Each number is 500 + 40 x the weight over its row's rms, rounded and kept within 0 to 999. Layers, rows and columns count from 0. Numbers have three digits each. The size before them is the row's rms in percent of the matrix's.

# layer 10 attention key, 256x256, rms 0.0708, rows 193-242, columns 64-127
082:549497585505433525443601547543476465479506543466517565447547473478513491452503495532551442532532508496546424467532487507462500523509506510499482492480477506538557463490488533415438475527508461
115:546477412523528457498407474508501573476506493538496480502473517541504495496533519475498554465562492497499538561478475521584536448464540485498530500547498549455529565521480491547470520489505518
073:456451440489475418457452498520574571465442526566487486509501494449469479505562502448486571469557503494462510528465510496566505470521524470486466520509527514460525607474509455504550480504496503
173:529547567523474599530569555444467479500508493506433434468585471520538496445434528538490452511506533484537486448467504555491488566463506528472497516489517538461477458446503503469484551507474441
086:539537522487483559526471515449446433481520562485532471469507484585479423470495444553544509526454544537444410495476520494504491443498448522540522532538486531581557457532472435481483501529532489
084:449473540498455529502491484508510516451481609453500517588458475458536476511497445588503499502444490501447474513520583458543500489441420542496500504518506449563478471443456602541531457519526489
092:479472494543522516472506518429476507561507454483486481493487515474542495436436532472470508490559447462482535439463459502548533587415561451465481527430441446456435510498523507513441557465451509
068:472498442427513501516479537506510452474519534536464520486506496560491483478437582521505432539484501455497507481567491466480484469482527542450539462508501465482519530464495509531464444507512462
082:538535486465540549555475517520558553462578465460459387479491524535481501514470517472413471504564485424510563415495512465570564485504536489482509516476517520529518548435491479533551552510493539
083:464451448502523454491436454445520488522517529506552531530488492527511530492515458534555565593511492520476428468530503585538515530540549541585520487539493559490533512495473506489453467544492503
129:512581574511506527508545513507486423509528496460451476468555444484541416482430531500494454515456489493498453492510528518530467553492500510469493531518496520510466462479547455469478561533512444
069:528570539485489550527548544489463476490509491517481505511463461562546533471517465511532487470479504524447437533464521460476537484508487526546527515516497531551459514546521481589507533540540536
084:514523410463523461459511491494449464466451535583526420528475543529485522408536524488507485474467449547424424568519516503526517398584493534532538424532487517425521549530473528557529540512530498
084:478533560501509457441469552499453545502538504472457536474503493485445453535531546449480524413509554477508523485437532480479513497503473476521523528417515446521445432516490451598466495467490461
088:491505458532481557414449455500533490527598493549500545502503429468439494555527548569489449598505512449482501415568449499507495537509518406467481491485530561468496530476514393572441542460525518
085:474486528457472534451592522527423552472482557487423503493547504522483505500506494479531502452484487412534430459488423466401624542520521459567507534498535444535584521457551525496505451515503455
080:477453533544499534481558461500483501455454526511520526579470523569523561479551489440489500432479522492517530475446528469551469485558430563477456529442547569583513443596490566585488501554541471
086:527474518541515507469524485469463481508474532474476532493532517518510527562522446510517485466542427480499553442446446458534527487476460548465487509485572429571453493505497502481440501459487492
081:523542557557475522493535478443458480571501467489496472510456512437477545564463516507497496483536514514498531442494470456522502541483471560555522533470458439485414488469567518477502535511440524
079:504449524539496506496491469476527507481459494486479567515464510495522475532620509517541437542496440474520597522466563512481548399494483509470506517485533441519533487504465596413498466552455487
081:559535539505500505529530487460544466578523449460538573625476504525497468514491550472499572489515476488508541428512515514417513526462521462440517476468511425590414455435531411505497524472465439
081:490493537501463491459473478508481532422510502477568491497446516456437473545525499527487439505508551453585493620479517527480497457489515470548500512634480495514578485511449523434478429523542502
084:487524476444566545482454484531501461465519494441532534515488510434428577471512508448526428555582515489591455514483490426528480535476518497494519502501451516502440533532490504454436469496545488
085:485496551520517507523445487521530513459484565486549576483509463485562463450516501517556530449448528516453466468479554528482501451456474567518511520517495547472511487440447439503560410494541450
081:486474489531471472490475499558517505473472507472477507462527470512422488585530500531510479476498497495520500463553566579510377505521529452543457503463570550483485528576506524427490549577474491
080:463504505532493494479531579530550453491552444539490503514529478497505428459448595535529459519476582493508516548519487559459459554488537508517528492516511478516473475507468503506576557506505517
091:529393548491441514488513502475451499426393532534545562497514496492496496519557447489537503570511493527518477444521422467357495445511499504483488552506523526568498469544474524452522442477530465
087:512513492460479505483540490486460368463485427481475504522477502453515478554523520479513528556439514447494569522500495491422452489468505555476452496463495374591528472487538429506470530550463517
089:508518517503531505498393515518542521480579483525480500491528482516532509490484532514444503387499503496525516482463519498539509504554504493473517486431556483440517523451458447510544502558459439
081:493461521452464473473408520487520450591550464485497502457476438495490402487523505457537459413514495487478466504456512428527506534408457481495511556479521480439489487522489561538494544473496491
082:477533486506501502493547503480519473554554566509492537423436507538568532557489549534558519489477462484498514520422437500531466497546549529525456523462494511402525471609540471517517551475492502
087:515499475554459547470536505423531486547562405452499482514504452464488578508417461515543515470559456486487573483522384475477519545459524463457547504451479496467442568450517459570508570527384479
089:542439446487481540508453490482578509569486479472537486490497501481503454556495492544429472534487541501544559477480431467470401579525558442493451437483539545403470454496414467409530552548484498
092:499546496504538560458516501509473448575422467461545453581543516504583512467494496446526506462446427462476480502498491528486498505489468493513460488471488520511484536506483456626538542518432442
088:511494554456524485536414486446480471435522489474499553429510485563530532432438481383444528498430456449484496494407481556462535561522525520493507473430528555503498509468509474490474437545565517
086:536501485441458602487566465475492477534521549452509498555449526476557419543520489457445462483472488513447512422534488473453494575425482496498459439505467463479499470581523476574437511522497534
085:555517540557478506483536514459477540589524392476531524507427527580571539419445486462475565459500473514490530459446478428572489515469457567501513496411412445461404500530548547514491488439418504
082:396447479495558548556440503498499409478515473482527549560470548430549550491500497499541529521457478495504482465554502550400531497432452461485514486549508480553521439502440486521551401548488510
087:524531551498529483522543528470458524553504543481408488508538484587559462505393550475530494560558579518534537528496520451506508503484517511498389504481478530516450513611513536526551510507517543
088:486478461509413470482471545413482509510545413543498493520472520533511412469510511476429510533478434479503498512487475453437593486469510511530479494479542476489454480458483448510487478419493483
089:521543501471498512537453482516591452539465474501423391502503472530567486543482525491412532568512506490508534560501472501527470540482551515475439504490532537473497525476553513521455476491586536
089:463500497465524457539591487544430507401462517538521560506483542555489568479496520482484546585497565541605473539493505502435529461510515579499492486525554528531490514519495495492507458532540477
080:509499517522479466528513516520488552521536546492475565513598491461477447541581483569434496515507534504534436505509496500556559525562534435456600509401529530531468485426413459460537502540487392
084:563427517476449464554493497501515498470472585576485500439522472513506470483492502479511492484545527506520455537433505469515518476493517561495509584477568580511513497428461456453438460523508483
088:484533538504458513476443480472596522485464454509518465527567579513510472471450469464511539513488509528500465437506514421503529542492493432577511548492443464487539504460532576531556495488469491
089:560507572458515507429552507495495471500538560518536454499456523493528485522508451506452508499543484492516478468489462427469462430508471518524555514552501507506472495502519549539502476421481560
086:578535461518455546550491472547446490509484461530517535503476474549570459480407538488479532513435489531511465534465478510550503498553552445601472424483516455497482445462537512503504522489453439
087:507475545548439539453441494542536487537520447495461524503523510430393441537568519569488459471501479518495518464488508494493494537491447368532537489491480484469544562458481432483444531416452527
086:470469485510463584525564450515550475444514488508533505449547523456512498495448487514495518563577518518592541511520544463489492470546497465502580545568567505543459476383486464412500469556551470
096:507554492443502507466541477417457428449524479474565524421484462464520565508547465522458499561474492557553488451520484494487457468522500538531497465493466512556548508484476532449446479506423506
# layer 10 attention query, 256x256, rms 0.0706, rows 194-243, columns 64-127
101:443500477551576476534499523507480413538523578485584564507494449490510492480534515499465466462446559431460538481524488460531436489508438581564543517467458454511446561551526465488514523523535479
122:440538474576570446496504561472472420538486582467532562503437510469527467474537546494482472457494515499518517450507466460494484514435500560559536507462481481525401454565514428480492473469471450
083:540485498477480544476520514424461473506499447496457493475492561434506513512474598534528541512587574546562453542469494527399481482589466480527461506488431573487540486489509473534480498546520468
090:547489577499500516522599462523455578506456495427497478473486505507546487560463538417460477500557439543454595502460480503481447522524514504533483545531527452449439532511505544532483502462435486
087:559503475528437500428420513473501510519501466490381479456437498492494548536526471448483424532566537531446444496503538489522434533412542490497511488620544468525443487451521482414514548490492520
091:548517489385521514478451405405577479527530433526449511501532473513454471464512499524474600459478537474576526508505489584491517519520545490462543472440448532572452395476537456525482584485531506
071:488464528519527515457436559510488451464462540517498522552444477500457504517488494475504494488486442486513480517497498526531525475456468479446494541537588485543488530457583475537500419527541509
080:470466467500572506441491487503428484534491515498614555491486486472514479450492552447507503479519546461545562509529422478436426515527433500570490535484470443518481519573502502451498492499516452
108:452508490552560510470520487502418475520536584481545539407457528504477493539502473512461473494485548536525508560505577404475493412498438492503538451518511521523501507488432492466538475509483488
081:539462493554464556474520491421454561567522439455461466454549495464509525539476488497591544518547494506496475524527469477437550489501478466485486537475499586437607551485500550451521480544528449
141:556451540474446589510512484447520516438462426511460448477571470506515489479439472523549480530505520492544476463481547522477540519511542504432484511516559544461601493389490522466489477506527496
085:499514538550450520533517521519459537591521540494409503495492500457563556481522396550539482466488490489479502476505479497492520550458506505471491442495564485532511445446502500473487497413416492
084:420542468533573483441503487464441468491542563552526455518514612530527466554508458497468490487461512516487509485497487518471455547482470484472499532521583468449517470483471475449541553522539471
094:563491445539549475508480531471513539496497476560502502499535538472532536422424479619483509554471471476534463466491468553496564509493636497501492512421488457472535435501500469490483529486536508
087:489465464512473453519483466511436489543488487484488483522448542460476483502496469509513493484477529539472524562548477453475499496483466471469449517530574445487453464542425474492480519531510550
084:532441552537430489506478491485494576512558533424518507441484539465527509487501523478442480471587559507483549495498491488455475509542455500449458526572468511505550521505491492467481475551483455
089:535529551500496536388512475503441414502538490519525500457467492499448535501494491408446509532553440505486473526476472485494474468529504514480470566515540511538483474553580510474478495485518510
085:461575483476517511495514542470520431514512469489415460503519458492506549470490539491491572474430604552496475487474497538602451503486600489493472526479534473463450451486476527447541568555528485
084:490454437488463526412414483560467570527424517500477455555492503511473460457548515434533526515562399520551504545533524462467493551429422517530482513489564571487530529549451515496538447551490474
088:418497525543544472500466513479489513520484413503475519411519580427465520436446526573518511492528488500536507483492494506487493506596445518511514453496466547478518486528450509582494505517498504
086:501463530546464471475426509523539518510441485552507534599538458505534469593530481505528444533468488471511444532450550483502447587375547505537477534555540491522507579492548553486517465465550488
085:501486519561514460523500489374440509544467577514511407492507498543473579486426584582550499554443509474447525470494473506502486558490542523465518490570561510479536473500511464581421426505540532
085:474506484495493485524514464496528492461519489517566462500425472567523495546500449514465503492455489441516562500455527443495503479507431523465536497536540499469418496499504536448511470519485492
084:447553507518475520492516517549551598518554475472483522545511445426467542518519599489552524564419472526475432489511594491584601539496423538464455485462452495475557452503500449478507483474460521
079:453486441582386498509461579486510484482519491498460596604510541547543475528507458598484492508481425464485453517452560488486498452505458470506467503509490566522484500494475530494496482528509533
094:515444539521469498511493428523547568507507521517524484524541514491541616475555497550447507493528472517505513523438467528481507521498535511537467542526539406558517456483478572519490545458497511
086:461486546522443498485501535471445460564570446475498487455560541521463529557456456452489493532587483513530511568531380498481516494575473452551479548543416506541549544546562560551497547547538517
088:486520501447500532563498447461480448482497506527597507467459507464516491561512543484538516515440552498497432465509515513504556425470480501510548530537515523554456506494520474446493481423476407
081:553495559521432482403467537515546542509476544415541459533468498512551416534522521522508569417501474455421508501562562497504508510515507523456501488509512459503410482493522488450457563472501534
085:512445540459532502507528546500523532530501476485481531474533505484509467557407479507471496520551532447507537474449474431482495468546521470501481532493523514533466526405439563437539526514444481
090:512513489458525505483451456445455447538507455560492451495494598452486607495508464475510532506474467553491491490507467506513500469533498463480500526470496536471475459507443450509500495524502430
090:491544554454536497499434527535503464440576476497510537472539458496557560424492553494507481504485531551471434522428537468477550359476558515467566529465505499461547460426503457450521481507507520
094:566391538434535471508505474506498572491543455481517456509494540489498521472427508474460544436562530514451594527486446448500508484505404525471475518509449519512455451546466515464500506476494445
091:551449564467529481491546487491535577482499444507489492462445504509471444630501558439484517508525497505555521529556479496526551453536538466526526611518474475563522482468484472465539413467439441
089:445519522469489482519483531460501467512465486435480564379591517409470558483526467576570482525523484500517500565442489527591519486478558490544517507513516464559502449511519475553525534560454472
094:512502561527527515431523496457524400481516545480505436458529505514482492433504479469458569447515492508529539474475480529505424456522519528489507537509456523499472481498490494507476609581555449
085:579471424572501503498479530410505524462524429455516450480442461481493556484578504425421534472541546443458536539467501427525493540476556456506518453502496464504536491506444509459464488422461551
085:438474547499468528501568471427394467552535526515541537494447546488484448509528561471481519490515530498484534463516476542437478501456428510550455504510510444512474408512508558515461517482528438
092:585564451489554471466508481527484496493467533513460487511431497496445417468462473468475521473555447515589493508536549472510533464533537493481525523428505533510456445461562542472484526426470461
092:507573575499503521535584512465481397542611537550514511438536450478471456433546594446441496455509509525403502467514501458511542463519498588535487500488440446517547443541554540534519518445516456
091:443429580526521492558507468459510450474483516561568537536455479415411547539477484507446442466504472439463517503519522494503389517579459566475449505497416479532529569535422536545514492497463524
080:420467474553467509489484451573514473450485481547504463521465517514506526512477534572505459521423494520505488471523612519474478423510569451449514481463530488476480556533494467511416439477490502
085:526506524567474480467524434573509447563469498516527513458474445494447475492532475571509513499573429518480511486512550520483514466516441574482441455506557457563470537543502560585500571496515443
091:487499473465579494493480480547461480479539509523492441494449478516460558485492460519518406504562460559561442537533437547398472500511577561463474491472532494478525430582513511500469481541516497
089:510535486490617517500498486443457487557515523537470535467490492466508514543450488558470457450515541442508457556461506498530482496479485554539456528527423525543491462469476458507579552473579418
089:479467466458549474502484536470499502485462438503479556507527410498446464543496476516515517511572522492597507500522524557459429435534469496489488522455426458539485492535451500590543537509530508
088:507572469456504473440530541523395532488476518495492438493489527552527485489443544508571486553518465537525484515530529487474493500535532458521551505473566499407527483528465542501513562507558522
091:487487441527577511558478504530533463447465421525576486542508371536488541503514499528461487519478561540495492502475451523459394527497499596454507477459527503505521493528516591520526477481510475
096:540624540584498479477536570489478509483510464561493433425483470459429585506430545524453443488502514451534508535403435428465491492486542493517522513520550553530524579449508520425506434530538520
091:492581458584530488540478463502539462463503468482432473476458507502486471432548483455521521469405462512515425519515586518528507469461470527507527499444536517509528484524452500508494436516552519